Weights of a small transformer language model.
Size: 3 heads of 32, MLP 384 squared ReLU.
Architecture: LayerNorm before each block, rotary positions, no biases in attention or MLP, untied embeddings.
Training: a variant of SOAP for these matrices, 144M tokens, 6202 steps.
Each number is 128 + 32 x the weight over its row's rms, rounded and kept within 0 to 255. Layers, rows and columns count from 0. The size above them is the row's rms in percent of the matrix's.

# layer 9 attention query, 96x96, rms 0.176, rows 40-56, columns 0-95
size [136 102  95 107 123 118 120 114 127 118 106 104 114 116 107 118 118]
[[223 129 111 106 102 116 164 138 133 100 176 135 151 118 147 125 113 120 177  93  95 168 105 128  93 126 189 137 150 111  95 141 120 141  71 195 131 134 195 128 140  61 120  95 136 143 117 101 116 129 197  77 136  95 148 111 111 142 172 187  95  73  78  72 135 141 159 125 158 137 123 114 169 142 188 130  98 134 149 116 163 115 174 132 115 133 155 146  71 174 142 103 109  87 117  96]
 [175 118 150  77 137 156 178 192 135 128 139  90 136  63 168  99 142 102 139 135  97 103  88 131 113  89 136 130 168 122 114 147 135 186 120 200 139 153 162 117 191  93  96 121 182 106 105  89 113 124 152 115  54 129 119 147  79 102 135 161  91 115 107  93 147 138 137 167 183 167 102 168 191  97 161 142  62 137 161  78 120 136 179 128 130 111 145 124  85 144 133  82 132 126 143  96]
 [ 80 159 121  94 111 162 166 109 112 125 119  97 155 126 158 188 117 135 150  79 133 124 175 108  84 119 184 153 179  89 143 135 136 144  99 152 148 131 163 134 113  72 121 133 132  68 125 112 128 135 108 124  76 108 123 106 115 169 144 155  96 133 133  96 135  93 112 198  88 154 110 148 200 111 138 161  88 156 128  38 111 148 225 156 163  88 131 156 122 184 104 162 109 107 163 107]
 [122 151 116 115 114 119  92 110 134 120  75  92 143 166  83 172 132 120 162 116 121 159  99  42  94 130 121  99 124 174 139 123 155 170 155 136  78 106  70 188 150  99 197 104 145 120 171 119 134 135 141 135  86 166 111 115 104 116  80  85 220 112 109 161 131  81 159 111 100 103 122 190  97 175 104 159 110 137 106 133 127 151  95 127 191  91 115 130 180 123 169 138 126 162  95  94]
 [151 142 118 119 144  97 145 121 109 115 161 124  64 113 109 158 105  38 212  55 156 157 114 122  63 104 155 141 188  89  72 165 161 113 139 189 156 143 159 145 126 134 120 160 128 124 150  92 107  93 140 132 167 104 160 120 106 158 144 163  95 131 143 144 130 116 150 162 122 144 143  71 200 137 100 124  81 139 129 124 122  84 149 130 118 151 100 167  90 125  86 199 168 120 162 145]
 [102 141  95 121 131 161 157 187  95 123  88  87 106 113 124 121 142 118  90 185  76 125 137 127 143 175  82 126 142 148  91 133 125 125 134 194 104 141 107 133 155 140 187 106  83 159 128 146 116 142 116 138 121 211 170  68 182 153 118 196  93 123 157 141 119 136 151 149 124 146 165 123 154 177  63 117 116  99 133  77 158  31 119  84  57 103 144 112 144 138 142 108 130 137 108 141]
 [117 146 132 150 109 104 116 127 188 134 112 176 182  86 175 147 148 103 110 170  95 145 103 129  74 127 104  81 103  94 123 109 125 116 102 169 112 109 123 154 138 103 110 123 107  56 140 207 188 143  99  96 215 176 155 147 104 131 138 133 142 112 139 137 106  92 177 161  93 143 116  86 170  69 114  76 128  35 105 146  90 123 147 159 159 100 122 131 119 171 126 103 130 153 145 104]
 [122 131 148  76 153 126 100 176  62 182 156 119 118  92 141 113 115 158 146 126 132 165 129 145 126 146 114 153 121  98 138 153 114 152 135 135  83 202 137 145 144 102 136 119 158 155  78  94 165  96  99  92 126 169 111 119 102 144 161 133 109 176 195 109 189 103 103  71 118  43 150 144 100 136 133 136 151  84 163 109  61 126 180 145 131 105  96  77  92 112 110  85 169 174 179 165]
 [132 118 122 141 159 137 110  48  88 147  71  65 136 119 171 116 149 106  87 142  86  93 134 143 140 104  99 116  82  97 153 112 105  80 142  92 144 140 120  85 110 145 113 150 133 113 173  94 203 152 172 147 151 148 107 169 114 148 171 170 117 116 169 155 145 163 111 158  54  72  64 100 178 125 101 117 132 148 150 133 161 136  84 100  83 106 112 126 141  92  93 195 128 181 119 109]
 [107 144  94 198 107 115  81  74 168 170 165 106 105 125 104 102 155 112 129 134  76 146  93 112  91 115 125 175 135 168 132 153  92 131 177  97 131  85  79 142  92 171  81 144 112  45 109  94 120 140 120  81 153 154 162 103  88  97 158 104  76 165 107 128  68 152 140 130 156 139 155 131 139 167 133 154 157  66 129 169 114 176 161 174 124 127 109 115 182 111  89 117 144 109 132  70]
 [145  73 129 157 128 119 165 116 180 124 172 106  93 143 123 168 118 155 129 147  89 102 127 106 126 106 153 117 134 135  76 138  85 128 128 156  94 213 104  95  97 147 127  66 106 146 111  73 112  89 156 171 151 133 164 169 100 127 115 130 177 149 151 181 101 115  78 126 169 174 137 125 146 116 109  56 164 149 167 108 100 106 100  72 115 114 141 104  77  72 183  60 118 143  95  95]
 [142 149 110 133 155 114 146 153 117 151  87 118  92 129 133  75  87 156  89  74  83  91  96 160 106 160 131 103  95  98 127 114 123 128 132 135 120 142 114 162 129 118 201 152 167  93  96  86 104 109 107 111 106 141  87 207 127 129  87 132 185 191 129  97 118 152  98 173 138 135 136 156  96  95 176 165 152  71  97 116 125 104 122 121 169 174 136 101 177 141  24  84 125 143  97 170]
 [112 154 146  87  96 123 177 112 151 129 102 102 135 160 130 121 124 120 165 159  86 163 187 109  87 119 138 100 161 126 125 128 116  84  72  99 142  67  97 130 173 128 101 157  98 152 124 147 200 152 137 143  94  78  86 134  76 133 161 146 150 113 113 111 135 109 135 125 150 133 161 115  85  99 154 156 110 130 197 157 149 124 163  84 214 115  77  84 147  96  99 217 158 118  75 145]
 [161 149 146 116 172 120 149 136 165 153 153  97 109  93 116 123 181 145  99 145 166 161 188  92 118  75 111  88 157  89 118 141 129 168 117 181  72 122  89 144 125  83 136 139 124  77 139 148  83 160 147 141 143 130  65 105 146 117 125  90 140 176 128 104  79  70  70  98  97 131  98 118 100 131 111 208  98  69 111 122 148 150 133 154  84 148 161  49  78 154 108 135 144  84 131 133]
 [150  88 147 114 118 140 190 146 135 130 201 100 103 122 140 147 117 133 106 180 150 116 122 191 111 134 107 150  93 118 195 100 142 125 153 111 111 105 154 103  84 206 128 135 138 106  50  92 117 149  99  80 121 150 121 104 126 135  86 159 120  85 105 148 199 123 121 179 201  46 168  92 130 152 160 188  91 122 160 174 105 101 111 136 136  97 156 129 140 140 148 163 126 111 143 128]
 [121  81 111 140 102 133 135 139 157 157  99 119 116 146  40 127 144 166 104  41 111 123  75 116 143 109  88 155 181 111 175 106 156 118  72 159 145 135 153 156 116  69  96 106 137 120  99 145  93 176 162  81 159 118  99 169  86 195 178 122  86  97 126 145  65 146 149 153 172 132 144  92 148 147 136 153 159 138 107 125 157 128 133 124 103  73  78  76 112 132 177 119 111  94 104 120]
 [102 117 113 137  71  80 161 148  70 139  70 157  77 217  73 176  75 176 121 106 144 120 183  77 146 132 118 139 170 108 101 163 102 118 127  89  93  98 141 127 125 139 191  90 197 170  95 147 169 161 148 130 114 145 169 124 154 165 141 135 143 123  95 109 127 157 187 157 147 123  94 119 135 127 174 118  95  82  87 137 123 107 109 145 147 112 145 169  95 166 149 122 115 119 169 100]]
# layer 9 attention key, 96x96, rms 0.187, rows 40-55, columns 0-95
size [ 85  96 100 110  95 119 120 106 130 122 109 106 110 112 111 117]
[[ 68 157 169 120 132 126 126 114 126 157  26 121  85 139 101 150 126 102  78 184 148 167 146 173  88 140  89 102 138  83 134 145 179 132 106 151  86 163 141 107 151  97 158 135 106 102 172 167  79  70 133 119 173 105 162 195 108 128 131 128  94 146 141 117 177 156  51  77 138 122 152 138 103 119 132 122 143 160 132  92 131  97 104  98 152  82  89  89 129 173 139 118 141 155 130 178]
 [113 108 160 109  87 108 135 207 152 142 119 115  67  94 130 197 120 127 121 107 183 144 108 129 146 116 159 160 171 128 114 147 123 122 136  54 141 187 130  93 113 133 179 130  91 126 102 149 191 174 116 113 113  90 116 118 165 213 132 112 105  56 128 127  93 114  76  98 112 123 151  87 129 188 108 181 113 167 121 185 123 111 112 148 161 155 130 127 183 137  88 101 136 161 116 150]
 [ 99 130 117 137 115 146  55 166 113  94 103 179 102 118 154 209 133  83  83 164 103 147  88  98 154 169 152 202  82 119 138 117  99 112 100 140 135 108 129  70 120 150 121 159 149 184 149 103 163 126 122 117 144 153  94 155 106 152  84 117 169 112 108 130 155 139  98 119 150 108 172  55 148 134  98 158  65 171 167 112 156  87  61 159 133 104 191 126 153 148 121 174 142 139 135 124]
 [117  94  88 166  80 156 145 142 146 118 106 136  94 145 113 113 105 134  87 106 111 114 111  73 226  98  81 144 121 160 144  90  97 134  88 105 170 163 141 105  97 124 134 128  63  88 106  74 144 115 170 205 194 135 152 139 130 144 214 158  97 115 112 130 119 115 146  88 123 164 156  93 156 160 151 162 132 104 118 122  81 113 172 154 127 103 161 101  84 128  98 184 109 105 109 102]
 [ 91 144 133 143 151 102  83  47 129 124  86 147 137 115 132  68  92 114 159 102  90  85 171 117 125 112  92 114 132 162 137 108  70 150 103  93 166 118 101 133 143 144 147 133 128  74 102  87  94 121 162 231 180 136 137  73 127  93 155 120 152 147  60 110 108 115 202 148 125 156  91 153 132  98 113 100 149  86 138  80 106 178 150 154 105 112 137 131 125  84  59 114 141 137 138 137]
 [ 91 126 125 128 130 104 119 175 151 137 177 126  97 138 135 228 110  88 214 128  67 128 127  89  79 109 131 146  87 102 131 112 146 164  78 138 148 125  92 108 156 163 130 169 169 129 154  97 197 102 149 114  94 121 112 117  64 152  98  92 109 137 114 184 114 130  85 128 144 129  63 185 121 157 178 134  82  75 155  92 146 124 169 135 135 131 156 143 154 113 107 137 160 142 162  95]
 [184 103 134 101 113 122 133 185 155 128 161 165  93 164 126 134 100 200 105 105 162  84 126  73  88 147  53  96 179 116 214 109 173 106 125  96 152 150 127 139 104 165 121 132 102 164 152 119 107 118 131 181  94 125 113  89 127 132 115 125 138 120 114 131 109 137  72 122 157 130 160 174 127 122 168 150  50 138  70  92  97  97 114 146 153 189 171 110  96 100 131  90 129 122  85  87]
 [167 138 134 102  57  91 151 109 168 121 136 114 146 117 111 184 130 125 152 155 160 151 146 144 128  97 143  52 145 130  86  80  94 187 120  96 111 144 211 145 172 138 107 144 138 103 149 155 105 133 154 155 108 121  71 147  84 136 145 182 174 152 102 103 112 118 124 123 101 177 135 149 100 107 121 170 137  33 159 109 112 101 164 108 150 115 129  40 133 113 190  93 110 153 137 137]
 [173 129 109 155 137  94 126 156 138 140 140 129 117 154 122 109 120  85 142  97 165 147  58 156 139 130 120 158 161 198 161 100  86 127 201 125 169 127 159 141 103 128 194 155 126 106 157 164 167  80 102 120 152 153 119 103 163 125 121  99 126  68 162 178 111 114  93  88 102 120  93 149 155 152 111 110 168  65 126  84  53 174 109 158 112 135  83 104  35 142 101 131 118 105 160 125]
 [117  80 146 120 194  79 127 164 125 140 142 106 129 152  81 110  60  97  67  90 114  93 141 118 176 142 106 111  98 119 154 126 114  78 118 135 157 169 123 129 157 169 142  84 126 114  84  97 130 149 106 153 120 118 111 126 143 189 149 162 132 169 102  21 116 110 138 109  90 102 141 172 132 134 200 166  92 118 208  80 136 122  81 133 133 136 123 163 120 127 139  74  97 111 148  94]
 [109 176 132 143  83  57 159 172 110 168 151 171 149  78 148 148 125  91 151  94 108 190 130  91  63 166 138 102 103 117 121 153 132 133 134 151 105 116  64  62 115  94 107 126 118 105 126 128 142 131 121 114 190 114 117 137 191 136  94 140 159 122  77 160  85 113 149 145  61 148 101 141  90 193  83 108 107 118 142 116  55  95 159 131 127 163 122 122 140  77 135 127 132 120  71 170]
 [135 166 185 151  95 130 141  93 124  89 152 122  86  79 112 124 177 155 162 150 146 109 134 125 181 112 150 153 135 123 156 174 149 135 129 152 106 159 161 155 128 138 110 122 149 147 116 144 157 179 120 168 194  88 110 129  90 128 138 179  53 100 138  59 114  69  80 102 118 112  95 118 188 118 117 131 149 117 145  85 173  84 153 138 108 172 168 111 132 157 204 134 191  65 109 124]
 [106 140  96 184 152 188 144 119 102 114 129 143 128 161 142 146 136 149 146 136 112 143 124 126 205 114 121  66 110 148 157 138 111  87 179 154 163  90 159  79 126 118 109  61 178 134 119 129 104  93 153 123 126  58 151  90 157 106 140 162 114 105 124 168 134 126 103 101 170 114 154 118 116 156 139  80 112 126  78  83 113 163 148 118  30  87 191 123 136 103 165 101  90 152 124 203]
 [159 132  86 106  92 132 175 116 158 106  99 122 186 170 135 190 130 160  63 127 137 128 133 153 136 146 105  97  99 149 143  52  92 105 144 125 117 121  88 130 210 128 142 108 133 166 187 114 135 186 127 104  87 126 119 147 123 110 120 172  98  97 103 133 112 121 129 121 153 126  70 119 142  88 149 102  45  98 136  97  79  91  87 159 146 111 103 174 159  96 199 163 161 111 119 175]
 [ 94 155 160 112 154 135 106 121 171 155  93  90 128  93 140 186 123 122 139 205 132  90 134 146 168 113 109  97 143  88 101 123 112 157 169  94 197 114 176 123  55 101 151 120 136 176 168 124 128 118 118 108 160 104  96 114 128 134  96 157 164 111 144  77 124 155 127  80 101 159 141 158 146 160 150 145 143 133 145 148 177 132 145 101 175 171  69 191 114 107  84 107  42 137 177 172]
 [104 139 123  89 167 113 131  93 110 161 122  83 150 180 142 136 132 116  56 134 133 178 122 116 107 139  53 173  69 116 107 171 122 111 155 150  95 139 137  77 141 113 132 122 103 136 163 149 115 131  84 145 101  76  77 114 103  86  70 166  79 147 116 179 134 121 132  83 116 100 144 126 163  89 164 194 151 170 138 104 132 183 166  95 138 124 112 175 167 123  67  95 160 109 103  72]]